config.toml
d_model = 224
n_head = 5
n_kv_head = 5
activation = "swiglu"
positions = "rope"
rope_fraction = 1.0
qk_norm = false
init_std_o = 0.03
lr_mult_down = 2.0
decay_fraction = 0.735
final_lr_fraction = 0.0
Each number is 500 + 40 x the weight over the matrix's rms, rounded and kept within 0 to 999. Layers, rows and columns count from 0. Numbers have three digits each.

# layer 13 attention key, 320x224, rms 0.0636, rows 288-319, columns 112-223
507517525498533482550509472482496481494530543477474529488525547482536506442528450509482436431516477552481479540576556497524571567486470478497489486550457477455448457574449538491544493512524537390516517485439510457501515448430428508543558495457453565515545465523487501489445524492503463519520530520524488463449588564563506455496501433521
511500495537463510488539513479481517468516426526431466449436523332493426549498510548487512493509467485477513482576513425485488576511537436529482456501460482459420438532587503490537505487504500476470496550530504472516482547504468501536530526520472503511501558493502459508452498486506503554467512535516478515478530471526509511575484487493
519514537418527470464497444483508512522435442527458489468438489473485480580507523447483516492521533480503535443499455506478464520510446462550488514446508498488475571478469488589588483521491505479469478503488487423493447532515487455546540484533540478432484501440506538507487486497457556476499503422475568490472532492488545423472470457546
468456472557452559552447488499508483528536572518458529551489518542482394524470541502602481470472454522494522504507526519505563452488500522464492454495450510543520503427487531514527482464514520546516478564495490483488503423485529454558446513499444560485545624514472551464573451514443502433510572490486455472520471480507513487474436502469
522456507476514499518464487485534515515544554573497520470510492557517448479542486496465518500567463569498461497466563550559546443509515446477490529529481509535481497536463515547483482494438527455517476483431542552545589516451492530525490531531505488504560453460566480417473520525507499421595541535507434542465556536462514520462443434505
436539488470458596487541442546495365465517465559508535528507468542418514517510540587500489558482482543537460558569478469442499545463531547557468505558521518492484477459480503415537517488515481520457507445470510457474387448490562516497486523502464506577535497424517496470514464494523486453458511524485502474464454460426533542445538481508
491531500499543580505521527441515529543494460509542430462481531514523518509474481545427480533575534590488441568461487524438492542531433412530498439573460560544437484454508466520510528489522429497445615472461572502555449493505522489549535541562549519519449495470504449538520502488540510525455452554501562512537529496551503522493548533459
479526495454525512479544489507512472407475494499490590503475455510488500534494487441443514506505487494496598482487490493542484545528474566524533499548408499494540544582544574489507568464485472554490463565512474495470541495484515429536634525482522551481464518495494436508449547441490432525499472481528491531548513532514541502525436448535
525523468543499507521512498439484504519505484488436498487581442485527524490534495482474495454584521456426502455456477544446510556472431506520498434505497510500511417499569534475552502505508464475469513412473463462491411500489451423469528490561553517612462536463440534488468457442489502549496511525522526533474524482549458487541530590425
524542450503547578530486496444505516560527470545487504494498489521502473568571493483472429507473499429527483569479467525616497491558462458447494561475520540493531465466499475526492478477486575505481524489520464539514448500455506566562552518433475533485477500518485396489520519501419435459525546441503488449571510505504497416481514501507
537443450476488524552450512526505493445482569481469491509577467557466455495451406399495487523536529470547471444515524518593528405454498507514518578549414553512543569500467458520471471498495478491548430569557532559500578476445494485456458519500510426421529522490515508488463509594480510472557476445523406518529576493521506444402493463488
478507503543577482401489472457553542520537478532553563527473509473609454514496476429445446478433495557469453475522437529494490530502551470493463533461490431479362547415556472481562536489528468448484556499484423512493517474446548448379451497471479470457519495541526521471513538454517507470497483516533499470527468466528541531520470487506
518552493483498497574459534476529469560505431534554507527471496500554519503488455569543423511442478513429493538528478526443567410492425417538518485497550507463455511505430424463594571472524518473455463494500565469488441495475513400491510533483573505401558488475559547570531459550547495494483541449458431542535485490445555521475552522428
511526549600541485402605507452498492559487480458457489453542475496576430506462485485550544487475401500499535519500524491540525503440499446530507612497494506486554519522487459465493538523507534463521481536496480541519450492516506434544455529516465605489484546558506503516463551446540510421506502575472447448534515478420479549504501486499
572502557542451520471522487438490517444499479483479514492530565506545519498558458573413503528523517539552518481516504449452583511515513484477424422474510533541478463510536567462506564492524463477473503537439496437424510534455427502487434422496492537500439510615576421509537513573484499499417494451558514471487458510482508506508525531479
480555521487503462483483522454543466567488469545546534576567510452516535499517499529605565463467481444450478563505513501471456562492540455532484515520476466524522467440525568500472414440505567493520526548415560494528543476436528410522485565500451500523479521526505485523469491504474493499523544457627517500502472518485513514515467465489
538593533504470533499529447507552512511540415505459513557497591472545540500517560587448530461510370497491485513542482517522545439583527549482587518496507454536491489552485487516618490506492509448470468458508487481445484474441523494516474457606565497573508502493409542521530493549464479435507544456498476535479519503544425499462463450517
597478463516566532553461481543503508535404524595454446539460459470493456484453563494463478474517530471535422577472478471507430439538559460511542485494517494474491519542555583475453489494564501517581557522500605523581529482447451471456498503482567467507458476447510477499453514509563511530534445476432535427467461473485538507452460464474
455542421477542491519506559439488518447522528469412474537479455447463486531494463453520497494435410487509525484458490485429480393481606520443530495504504510531523549525573463552551520502523436479402462507528439519487512514506487516489510525442449512535520519507456586539462485443454487503459477477558503494521399406549546502549508503443
418509526430522458448473472477424477452468433478486516497507522472488508527506449435474525505543482512517551573496508508551518505426465417533511446503453516555530513417502558429531506458529464503510486590524483503506488484575572529444490524446487529406451441444382528493454487558520543468525499553475464488502514439557545537535508507492
465455448458478463585504435452525475460541497522444511510474505505490492437515528522531474545530467469524514484556514493447506474455495434514506474474483494527503466527526622438475532455494462527503505474544548594457404533508528521514463529529479476578513500475596446531463591486427456497565550415501501479543477517475510469515519496535
436505533574550571522479469492569434553545454505543476462504509519472479471522529402468446412563500568493532522506549472481512441474574510446533521579548517429500449504458492507531407495450511536493548476520443479467485556519553486509477474524466554605487424510537510485536492473490512512493537471497474519494523510487463535460440557521
600486475433511553536537456523506536517563508514455488524492516556488485433498463532521568482544446555468489467536426492534494438484599502475513482459512487491530425478420525472512499518490517473478405542451428493469413521448548572475568542442492520445523561515564470435488518475518402585406518475440491468425558430479527438518444538551
504491461535517510522558488445543515477540550513499524494499573436523512557468441514455511477535481493489491520477537505510528542486478570524487547448455502458556569487507483508541539599488476574481513481592521486530491504482527510496493554488565451453450494471464440483530519539490521491511446484499504515489405460517468476500504431536
550549539480460549482560498518584446553506505487429568453520564511565485415464460507572490437489510595450383516513552456561557568500539481477505453459512516508478519515494515575452558499426491501411513533508462513517475532459574560497432486549602528450551513508498454500433497527494471509418526512460489467551539467555498456462471446474
438399454533412491511547512492500467471478523426437477526518478575529511511513512507498558538553470499554485493541478550515493407482433422475431565450563501479539457503532554429480538509536491479477525508495533418549462426503543394481548497538459459505545576504495580505524551488501544545508490525498493506571452428470446426568500468494
486570547503503467480429464456509480481532539529584525482559624468546557491552559543546428496499511480527434432496492550513500499417508447492502542476544457468477470521496560621502473487495520554501501589497515576469505569455464480496542528539509493516532495462434508507468485434501520554492544499483512476437488504467507465528488508481
551483542562513524478494534486498595507460545485461477556483549480446412510448472580461479555553459477505445510477601522520479518545476584485515444524502491465541510554582458471491429537461467450562482499523475473501498442579476469510505485507497493505513423425465560525452519458485521555536518452557472512573442532450533635534514449493
457471495421496476469452496474464565523489431509480476466492461483449558549574540567454476480516596499419452496516490535532509531500502475564485558442493475442539500514420394559535517552502536434546470494526506540502527481532551483471498455552517461564453490501469458538476402440504418552535504486564527511480426477481531496463447564516
475406520468476510577463510559443522493590510459441552416478501450533488489541503469478507475485570499502461414416483598437517483522447518569511505497564490600443507431477550472509566488436551517528524527532461450482458463522500484538451512437521396483443508462492640558546551496483516550528485489478554504474489480547513425517508493453
551477486471483474483486435435494499479507519592529517517579485463448493519502514483529577538514490514497492478515524546539443505470448499445588523502474452446435531484567480536480375557547469417446453564559484471534495514458486508537523527500506593512590459455549490494536477513541425495475476503449532449513511530509490519420577525504
508523438502469456541468445555468484427445515538561475468525537513490524438496468403566508487537494455519554467499520341495509523565512487565433526420506486532413521540471482540544508536429498533549518498541529491442490471503523481458553501515492488497487443499534506555524536473518506497521509473480585477500582435438530460510510566498
# layer 13 attention query, 320x224, rms 0.0634, rows 289-319, columns 112-223
554444451440529518586522514517533430546526524521532510507449460493434459506439560482429514549548476476513497508460421549569517566499522506486462592590508396481550453432486478452504525483467469452522502524512505438529482464484508499523558473464527421494443402555428502482530561433482462510527480530518508432516517535549537499505587514506
463536499507484474525555456462472461510514504506521504528502510413541526525503557512521535544564520455491484545483550481515553545468544527525493462456520459467496481488518518462475475500455482495465538522443510489524506531537504488508512541527501548499501469484550521457550570534571432490512514462509498481463504487478454529516547517413
464484471508512548518492459467570537517540485475515567533546512532513512480475497506550519530503520572413516504590473452486517498519481529472477534556487476529595536519480508486568536501457514509492526527491526526465451506479580455555446403553414563523493549465523569505503503532472480490523531480576512488554423481569459493521476466454
523490516481518499481463537511552502485491471555479499471523505509532481427523524565500475467445527475564445462497511545496424488521495517492508518498517519554452535479498490531543494493507495476536491487484488533447512465482600482516533509497496538446527500398560552477524494504550508394459527498535495467531500393549456501452512509546
443500473470512489583544443581399492581513477565459476459522475512515488528503457494474483460492489533529453531526542460518463552474551566450465463562486474632561523479509551487455546505439565419519568474471593516443496538539445518421512540528534537468510510479500553523533499432539503493452572487502539516479514487504421504536447575469
511510466509528543513500486455506509473566477544540508445533486582519464513526498525458510495534445475446475480519445422518458562583402508566481479540474503545531530479438509480543507496489492476526452490506550419519493452470503518526460533529553505440404488533521529464526467454579480537549469521448559512545525527563473472455480534532
468469542538479527507526419537469546506483522491504480444436551515549487519478461511519509459503532428503616451566517504507447496478400502560514517532463507482566503602489502406412549444500466493510445423531517525459469490478543517446519495469542478495420520487570482519498599481526464494539492564495453491448480592510546524533498483513
528502522500471479469509507520493566536454515463524547485569491522491507531547462442478454453460585476448450450565444468469523461581487460486466467464477472493512495509594498564562492464476472541597452448432449463499437462391450488492545424513485542497504511446495506529503476486531543464501481528507476548521468458460538441504521463466
515510431525537527506531510470504541512482498493545559501548536540420502493474534494502430523543522435499549559559533470464476447515456521474503495515579479572515492526483457453454488524472486481489537512520529482441483476476413500433499525419528515512533460500517499485422590486476517471504526523532469453560512588543531523534515483519
470492473492525545579521485520552489469434546512465503534520466544474527506490438490540512465548492415505499545431522515503448524482491542483482523505468492508554515543512561459486497433448439537449469468489577550552486534531461566503470473532479520480459464513475490520516477480429558512443441546550496555576450460405550504518548480470
545484437473497466526480503443487461465466459461482490506466515490504504538557488531414500480510519485475496471546511493472507530483509463514506512503524465492537491505436469437531444440551535537553516533536518524512482465529408469537440539477516534473397511452463451503516492546461523524492560524485578535458514525572473476499531550556
485552506525528506515491510518427430510519555565471450573515476429569541579453507469495499478496494504434446544540493523511464475496487464482487556447570487510548516457474493438446475485509448445487482492525462438532526489520535514543579530446507507473558602450483493499479516451459510503528492500564617549548461497490450516514529537489
503482462435567539464549471597544522512481479494522525576560599510467475511560485503470469486574446449573499502500516460547459524528526487593507477526529568470466467530445461482499521508495513453488527507523502510570555489414507534539504553446448567549520479545480491549516525460472595466524523481452567485504533432490522479503484537492
541534532563509516515516607516500465564512491427481528523494438428501456447512427456505539529476439327468474489491494532491500473480512541523539533466514559463546508429457452525463480566459458514496521431550495534546519507512537446493491588493486525502481447505429527536536493560509516519535524480457561559630438519567554530528509442521
534482494478566450497528530568566530484438478524540513449424473531483487532467566501469467512586525463548545455450495493540501506515496512513469549465460520474516485546475466451426538519492470586565406391586489467441529453546541495494466394495563466540501447470509564419552452490453525474465463547461553554559473515528518460519418493571
467519534437484454557496504514468503444473434432504505447581543520532512455457430563450480488509530458454537479526493451547540500481440506535564422520559527487522496568526477448528465508509482513453476500532430514543490485490489503552458509588513487498544570519439491537540496489500477457479499541480557459471506588521458502511534463463
554449578513456494490506476498521437443569495526518532389532467482482458461552463468481533464516523502498562534444499539531534485534494479530471487502455528549481509540448468533537491564411488503534442562488420449541422524436486519533538515488485485484460509537511500468459453561456523474570511463564465456522490550511505467543474454520
482625475562500525504527498506488542446459540465484514518501522432500406468502524526523522443568509493466477535456586514456506471529527540505504509517489480454443479523522472529531497393485488538423466415526484500539495523512463468517548503434509447511443489468480567499494500448502498383429589506518474509460524602458532453516475517472
562450481416413522475425473406474456523487438485471501484529507452438514587515519544425515476438520437488514518526385454533484516473517552589428527491501476522412515496468482399495511461467492524506507525485522483447428481448480556512518568509507440544493469501409489555522405447562617485529459459514535467468547466502491522552534519509
460515589563554536509496520502462521547468520510491471488491583480525462535458458531520508505456495536491459459514533506501577566462518502492515497523519575500449481511490490487405577569457516547481436493432463540524529428469529583548571498514517518502514459479456480578483516531478542525504526428504467506520496552506564431520490547491
487524480501485555492472488499549493545509506431505501537444546487491522523476550446456489442554494547496437516406493490394455529551461515512446487494514500424565543534520556500477393527504502541555511491462509529450492467488578460464439450486429483466478511438531539513502463534474517479521430513444468450489432475595534556483492555556
567430516555512541538480515468491404579486556476560498518477549514517467521536422509514342503547577470437532481488524521465475442507447544555476513469549473536503436485541465613496462506555431469476506628488447488486507490499473427506451484538549547504528409481553564488573534477512455473514483470534521487544514508513410489497532524538
490512458491461545502477511507503504570531514505462482449499506499549451518436502508430557486526493506532551482507474480485506487546557462514416465548519539607490494485504569487496518423463488453559491494480464519440492523503514476525582514473463489499587496477508503472509500461492496523541447526442456522492481494488577524500536573595
515528500606417566529586479495544451512475471461537507504570505495512533458456477445515501531488527634585543429482438474558504530526470476500492487508520552519592512463449535484486512501500482457459511491477481465508511590458487560560439534506503434536507489543494457506478514550551477504477492535557487510535528449481501465513539428509
692593442506507490430496508562426534513484426552482486526502546512470507428478577524513504520478579458509457488450542476508605549527552577479493569464508487517496478490428493541495565575504481519528537498458565518540499465459561524445470505470483545491414486464532444556435496498530513511488507503506467487478500561579499624446523553467
481576506530529466551530533496495472520531561538421432514569437469467610510476578492523455499466551512605507512491552457435522528531525471533439456472562512555404488487562445489555498472534521513492465527541516554469553612499500479585563453495457561484555500562572462583522471481542559484503518579538523495490529523415521492567527508527
495415539502461462428463487562494517524563527499506501497501533569503547514524540538444505494403466468469479490488491555519489528525461516483488539530493612550503531482481429497498485510510516486443506513457506510504504469415483520480507478546481452435539522434530464555541461499477490489457536527481560439514535488524509519429533533515
457516496484451526569484536460478545456402466525461474489444461560491546524566482504517511502463463511542479483505535478489534455591447506510552462476552526453595502411646550452440559503558409475568503499526489482533465516488461529524579501496531470466587505519523493483473476535469487473521461541520520440524488505570549486419464509522
569546533464431539523480540500481467489439491471500519586564421488486473489458521469453506562568480527444486463578525551426483415510528604486516528461513432544506505449507529533515525488431557484489498520530456549518439469471438526533548531476468486542543452475536584545545532492559548515480450566449531570505487491462584606407568517528
495523516525521430499464511486507429489438524523515472433520455596601572463493472503557485489501562551512498572473528550590525474582475473481547509518526483399478594445516522516496461473588470519491493513491513473547549577504420552567504521504495556468465431485508543449496535391516484512524478420503477461516505515520516461478546482415
465512400510530529491538475490514476542504443511510500413468503435585512490469499553448448510470581490560474481625499480461503494465556539463586480554494485515510519516454537595416566452452504506445526512470510458539457516475481508510549443496567513542522527428471470442506556572551521513495527445494485517542479510517474521481591506523
# layer 13 attention value, 320x224, rms 0.0667, rows 256-286, columns 112-223
422425496521455468523535541470545488514518480522447554493502554430478555435425459511541521509490534440506488555516470494491584476473464503450492466572510503511516541505476442454448567600483463510477503481508457509433439488504553580492516437494515488536546415504459466512497479558571491484498462520542430416476475500494513414476560439493
499467408615528540540569524484535495478446441459503478441480459499541531402493484460489422428480517498469451484516536577517421421535459523521532463469520434455538512528513470540578473507490541544512520480469536487509461480528536537472537496502529500465535539501493502489523541553475498488533535495474455555553456519443503514466456451594
499450530479493472530559503579553549436457441502521535436466500476516437436525465474526513450518425496470463493530491484526452501485440492510461507480457505566475442480446441476463458416531520500542427518514490496497440495487451495508507482556513508540520484455479402503500479481464467508527467525471471447471435479463522460494526431440
586545488474488501521501467478566485502460515426455568473457539416490448544540556551510501503462482471493477480470623542456507519499461528446609426469500480550491545491488479488435483508533538501510537511464576526553506529560490531487541508534520500495510452496563456434473492417457507487467523433511545440504516499443480467512490483509
568460430493534442486560581494514413513528408519542550467502520467522457485512486498459466541539494506454612473479488512517506575458551475555483529454543473474547488462470463492506544529471519527544453523480488530459483451472467507506402507525549448506507497553521574484499556501566470528519459433472506446475500551483512540472543546626
528519501514417558557479515550469525529546542485438541497437508514545469500523471457432533526447463548468521549517528578500550468449530560517540524490511490450514462554483522481526478461535431491574509473494475518481469429552568515519458425500562539509464536356462518513484554505513575490490514490496489450519438528564413486481541546543
502525486517446538434490531515512538464573547503555474520573446497473494456558482596529477476525466476466528528588446507543544514420528531511344441521455480534551563494447522504545537514480518464498570447529510504523398528468562521511527527527487489489494477500494511464414557537463472486469453523518463508551511503539475443498453515499
464509493594454504535475572431555492478484511498583527515492476489476539498457486484445514550516479543495482549475522498497556470413443427409458527462455562564544559476476498495498578443540505430497506506458491449466523458545486449565530438510507414427486434534546465492497482528588475523503549558499419521478440484517503444501555538425
507567471504533520539403463497505462566487487475518494584542548532457448515524474483493468503461401495501537553461458508507450502450482436448535534481529509479501546498464472481449487536518515484522527471530476531455437501492511525515447543464509550440560583503525513453467451504514523508490490501463462483444553561456570450515566509510
501511552601510499509475503536511457461472507518510464421612510459521526571543542558482482446444352490479464438524566512498515458468423482551473515445465441574530541482513521524528444532495416503572510466451492575436560481506408508526518509516540536443508467524581532564546506486574448516473498541529505530472546473465438501455516410552
512488461511492441500583510470513499509514550479451559604504463512468541518468427516523521473522382493491551427490453495508517495525479466456460504441505526484509537492498502500517522451469494465484472502447506562478615530472439483505465416587579535510520459523520484525457518578499449466469475546481534537504534462461489517543501558491
511457496522453508490501511478433498601471398548453474524544547518564470526482512449497508425577463494576544423574506490463534557539497495526478473517481546522423462504500455442519525441539531573537468506514540531484505496443529487473450556434522411526540552432477529483468432578552487550564494531473562503565489478464454541509501545495
474523492519461479471493537473441498515503488430480511497439511427478528525448468553511508429507500463585477430464517484496566435541488538574450501542468548494494537503547508470527512520557487528453477484514446520554532476515492462502513524496562513492467484524543527535533414453530494442454501495495401481498491547473493495507458536454
427479422487542513448486507491468514548447537570446483518481489441491500439475632491480410546454523548457459503612476481481535458513562544520528595515517431469538472543418418482490496534411491503456466506499417492560501493451459532553509443494557550507456458545482495531597492506530514500515448458413445486507458516515509448453532516528
505527457474519472461515538478539501547496522517385514536500494463567544509496488499496448522478455551526498469450460501533488469511562435540473478425510510457461456470548455563488496494556533484493481511524452469476495497520458529457502524436513507499504498467421534472496540567468526588471489514468535558484614565524475443452513508448
478490455529408465515474530447577497528583529502494448478513484508564493521485457524500520484556478534472455472556529481476523483594495554517489586504505437484515518418509486517470550469508455530448447482419508444515436474529544473504484473508453528550565461431516425511479499493475578489636429483520443501486477519550573496484512527543
457478489486434477518531541524496469511513514524509481541533506589532453480553494506432506469540505413532428497481491523565512543500453469476522458497530446556531517504566460540474452490477427456513562487425509489526479510458479525547527623493461467444564505506504490567476498512434546485481469534537548462509436477446482462504445505444
530470526554431466489491487443528544448448556414396423490492492566474483538495507481463535553479539506481548522461499510487419480455539489533516462536433548555512504513559496550499572505547464524493487530498507531439533553475489426520571428538470480511396508563453519467506527530504548505535482468506559494572456592434585458467527485542
502515540549461550508645465539514489486482563471440543521476524504504459472518507557487505488533517509518502495446479529467533487461520524522595503460462470495482500442474571429437524477513454526587462553471524527534496474532528528484599545474501489464508531505491539591501552511552479565508420486450445455547488480501489523489537564474
499478489521453463457512483534552450470467502506528466462491488507584499454480490515493467536491435459447523590462402455443499461448480534569557509580461481488516553446520553556441515545513492562549507479425472450552474455520463523495476443460495497499514506512457486466489503489532547484562554503433561514549487540450519508431509581531
489502544491504502503478477474462512489526455573456499516512441478515490417561499476459512436567512466535530452497396466487529523531542451546543549485529491511446486521440552441479509559433410536514605484497487459505561422498464499540511539544532513513529469425526514430450543553471486490433509471502482478432452494537558544502458504442
524564530522449457485522435504557462496490510505485485538572458533472566509529530539519543525506532439544552431505477492451516477481527488551469477504493483525547453552448525496552520419425469467515494522443509496504467546452478522508470471491593493471507546495539513467548451542531432468510511446470504502478429562493605590484524494493
503453537579535516513482532550454545518491520489537532475506521542521475504525478511523509469506489505478471468561571476490551558512487493599576542508476564578488555548452473503470488422446496528500485584485558484525534464485542449547614433517474422551476474488447522514480465462467472500509566580515466538538547472512525521564420534435
450537606517473536516569514494495489545477486492466492442512438393476505557511497508577434501533449472478495535443461495471595514554517437541499539526489497559497465524478472489480400488503550484555497496494493452488489486507507458512550544499477496481470488523558435522486519445471450585543533403505516507515518486469506562469487560494
505419498458455464494473517472516469529442470497448495567449543530521483574499535486520517502488598550486520505535531543513519427500483472538507521503413459463517479475441492504525550503516442498568475509501510483498504485466543552470525536510595548475477526514527525426597545515501452516529499526476539512441454455441479459534451514589
465454554463448536520446547490478531522489470419535485526505562504479485456461526477621502516562505516575496450467483520499447513421502487609499480487567526491578442490457474511473622524409509524501573473532545540553454556458538528493474553518496514552431501514426501484476510428522471487546450491449462537460467499487482442488542530433
539503458525532541497465482506443552525531502513522555524494566470480464533492533542537487549466486521578573530532480450508446543479575373548464587539456482482565562439518440452538513433491628545517520411547549489507559528525414506506478543498423445471498447556459447568489434528458516455536425563519552493509548514478525570456501526588
491441525473535554565427494425560506497541534499485512439438456475480476431451490500495500555590486453474543486539477522506571427487444493515497439587533522460495515430553462565465576501544528413438459540463499483543509532502490491538520524470532561527555556544565467541497478460488472475484420495492471411462490425547494497547442391510
490492557516547564484455443567502440512451526480526505424493517506500482540515496452530543497577520476550552549447477530519511453479481544528560460443529509538448490509449542479446509417471510480439508486462441506511462544473485537451433572469441493468462434488520575470468553425446504502504513579503485514538478455430451555571470489521
542551468459521562501506481500460448539484577438530405488499470520441488479467488552456512533490488511569476546485504526473406509516519528476480495458463486514441538496544521462531506449463510480459490496410540568515560575444509522489536534462453591524516464492563524492458457551425534573504533533492474464531528456468523462509512504525
487518495569485456603473498531495493527536498497483492490390512462500521428492466574524549475556516524537504544523529534497519490542473455486500431488467532483478438510538496502496552511479500493456516502513453514472508591465455453607506554461510470502508482513573492515469452481493510540481519574518531511506531509473417510487605520455
# layer 13 attention output (transposed), 320x224, rms 0.107, rows 256-286, columns 112-223
457480516536481437438506556498432460499480501436583527468501448568502472475513518490506427518528473492494519485471522453470557526518529465514515498467532598463558468550491494472571497464571498490539500551545523565438466554478523503569471434560499477486467407483473508486528422509502554485487509523575438504493484512561535510458482572489
485402460514423497502540464489406460463459513542477465472486526531464493515510562583537562560570495478488521496545499463447465535464415584490461521445490506556467543451535519494539482509505487538543495486562477568450557479485551477597545415504459444447494497493526575536532503516486477505529547536453479594532488488488442517520539471532
498542555434446474512574521532599472538459584455557505531500530521547443487491522483543475466488482486528448519475537467517529450509527519536534515446568423464496475521452510524498523567450442513508470525467456471491529530499520504438539497542482461512473491425483562541440592517430579463539474536547484463500447513551559550429567485551
511439491487511475513525548462517491507454568527554473592537455539533425514485459498497608496528485453495594453452463519584496592480486586491456556565499476555552553460499463496547439531572503523529465547461581482490487461445507465481483477543487572513526544463523497495551474451563509484503499472522481556455516460491525411442591547535
447517490433638536495560587565529518426504386472483493508502457523576502572489469486533549515588571607498512532570482541436515514514543465533505527515434515496559529535398476462485510450459432465433474502572469474470538432513449495513472464477516626513483502545546519592475541502472492526477474549477456522527555432468483492514528565578
536493533484531450512484544469500533580472436498500494483557484508494501508498554471552508455499550479500434485491438602551521543459517492571588524530492489471525428504502536561416462483431467472492524462486489471486586500499489462496457493495409406478547504486529552486514529549461486500491550471433476529556506478486437469455425492503
506539474604515492558472536463450505565426504442497439420453433514509527585496486621523507528533529572537459468537521503562468441459452503522594495516601462507446554583495545510492478447513538553501569536505519324432485545468477525508553487504512509449484501508442476499501526504488468591558514502478530534554533537558501505516472464559
523420496548524495539427491529467488497495564413519509543455525497489511477502496534561531531536580574530573525519575470484469580506519468492501505447560546477500571554524565517450517493555458556480502504504559509493517519402478427484452516400494493500508551420594473502415403593457535501510471485473467507533437476498534531547478447433
422473479522511491502514551493525547585525519409453535481388551488529551494491512472474518512486532486505529474451524447461463497484505540422603476514476461482465542462531459471487517512558480485479573471493550587519481556436504371529437497489453489503492560457530491501481482526511382517535546510415502424511573528489560451497594541508
509458554499516464457522459500453483398594451524459455489424508463530431528443475511521455513528513537532500477450530391495556527496476470497477493480441490527471537442520483510528404566482467522467546493510443570564495482431533529488508498506509407470457512501504478558515605429453539527524438472587433461466493504500492394502432575533
517467477533496462466448525469521506526482513452507523481533495499519529493465433441503587508505537517521496498479467470495521433542510431516453454435548463497556479526479510448485500438521533518436449452472435506449456531481531520454452497437529498493459511534572510478523440433587502447612470545572525524448541465503514481527535514475
488494522514500457498603515550564545514556448496432541470550540466417583541400470505466540462572445415535447501502465460405559500550547525506527424410472489532486508571429441403497487522521491496548523531559495480474449509556575490500564494500470514493489537495505489476504495533510488498505570464430589509466463507481547486526498577565
588565522517494436501509510486481432486575558547451550504574501484500447499521445481523482466475533415536535523492495454474569496406514433474519532466588458510446439445504525503505546506532498590571473531491478475516460473568527382515556481427518479504506481473477510434472472483542527487524530480479492473500459532475556518452461534532
494497425467491430402525444451501406568488490508496476538492531518500432463535462456449505537551597476391557453497449452420441447513530532485556454544493571528501505510510472527615486430473537516438508494434462454561532442489506489496517479451465415504514484495559586503509458467438501468452474464455490468452466583549504552483488554553
446435425499507532466418481484532461493457484544523445471499481436491565502434483530530513460434497480466458495509497542467489458577476581515500451504521467494569467508471510517489529531489453505503460449448498489461483493503497574536477543499511498459508500452513484477612489555466480528478557447601527572550520484492439552544550433527
517559485448426496519521581488562491422521455391520554531601516526502484482521469481460473443475533534514531521475527470520407557515531512486419527485448479514512462470541531495483471502551451592513555434431484538542531564468408542626493441491470554522494531507478554557572504512554472473585511459430567519506553512517434521551441514531
432522490462488548600503608511412479525557433524473537497471442520677519586527523568535502513552488502447526510458545471550568488525521475470494491543531533530492469610448470442458434489519505507527468395512532483459540515515453554474499522512542462476498495604483540552517599543551517497519529500486519463440525491506423493470455494472
510448360570527589531479478492498535515508484460533461497427631434561506501470539614524462483514549436537522492468533524531461516485530458515486467494503555536508513506481450515512422530531531505465471546498454480532528411495463562439489449455457565473480466486482455508518437454498506539501501527435492569433520528565475459460549411480
538555513463535507440453496507477461470545496511480475544541508521494491431539474466526476440497565475536499493475454600571559513483508504551556527526515500531464491559455453504549512498493466467494493437451406487534526527495512506488480449496581523425517564520460551457524529486523511533550496475463452521568457461482496472470556478572
496527480516544529473533470503524547423486584488533514455519533434521538461555460526495466466537509532572477445468491553519510481458541548464452457535584460457503494442528404521521453517490497467501510346407497456478507514535483515518452519557487535499525411482634564548568546517522523443523579450572494471506506473509518527560490518536
438481449494467579510552487571508598473454462474543519502440494551508448566530494471427515470475452479537517504634553479512538469563486523466627532466420496552461538600518526473490517466444488522496491492571516509571538499518546552525563566432603499487466558515557495409476569479535462547509476541509532536602487570565537534461498548498
457526510427495491541534542546527474461520531483510549508461569479493521535558428494606521494541571460541461460435468481521476489493481452444526535488483488540501600458488509507475495451425408474506439524501534479548598541499545579503467508516459389511608504497562557556466470528532475528523565517458442525512482495507475531499446500544
588454618514490544470566429466513465463538548536464599533407539554560497437437424535480459522547536506557542491488503487488483557451492499514512467578544387460413489536489502482531548552517483485509514532511482491463509482495456498478431530523491485474475506485512444498475520452488564487481552559472529521394486517485550494514426435537
448430465515500504487501490510525500506521483535500533528459510592431486519481460532497462446555467516631496515564511520497539535526562528542485565462521496409509468442461474480441512495485491483523416561476495512571432565549444511499486542530477479497445435505515488503496532539478542488535455490531559549486436436501556464509486456522
551461558582484527487492402497576494556559533445495542434467554483495522491584522524466470492499539525527461429523536499559518422500534537478613475491481541498482561504455446445540518551461467508512538471420477554534526391471480487593533441483423471575555511549543447479561561464480511551484541429475470544536493460475467483497469439441
496493469409562449545505533481545470540582426534456546485565438376490488473551484524474411486481524504532583543498529498523426486449551482461539482499549479505516521568547553441488544463521589497498468545477434459433472574525485481552441495442469481529472515501546504446533446541375549451457462459589511621568476569490539495510572471459
419539493491489587505533509495499448460506548498489528530446533387485534540546525478476538466439424429486506471477464408541444460424547550423487491505491505499501483533442534485445556498572492435449593503458523495471526548506414412489523540517527431619509448581436585555490531465491555485560485500466571520509469508478586498431540479563
525523572513539487456467592466531500571525505466479535493489471538446520511488564533561517473479623537476534500554555553433480540556515448533501488479503472454533518475469438557552581562555522593486502475500488516505464507494508472494508567529408490489500520407506492445552500432443560485463535524584522455445512469479445498495459522518
502543533536457506420466478466521513538558564548497491363547526518490503507481512499512474493548504488474452492585475535495529504453485432519429506505488508501506420514495546454508520595576410479490539544486454424533509519431543382541518522510500501518446441462448573463538441470476579488481485477463448521487594511506474493496498419527
492517551454406526528499487465455475517614511474528528505481470502577459499511530544535484577455443496465501577480545439507480492474434496497481523488411515490467453468512437473486529489504536402482467516503428520472480518592524447577545532547528488514586455524497573417511444487514450496432574488504535452500480542500482484534520493542
469513443419464548473442543497475520543546498500578574509618569463545518457474506453525447431511486579456523581542563490509489466502502455517524470543452522498561430517495485537500453406524461476537551539524485459484493493552456420549576539482484424529515575573490533495524472529461442499458518545459551571480491524491528491524501511497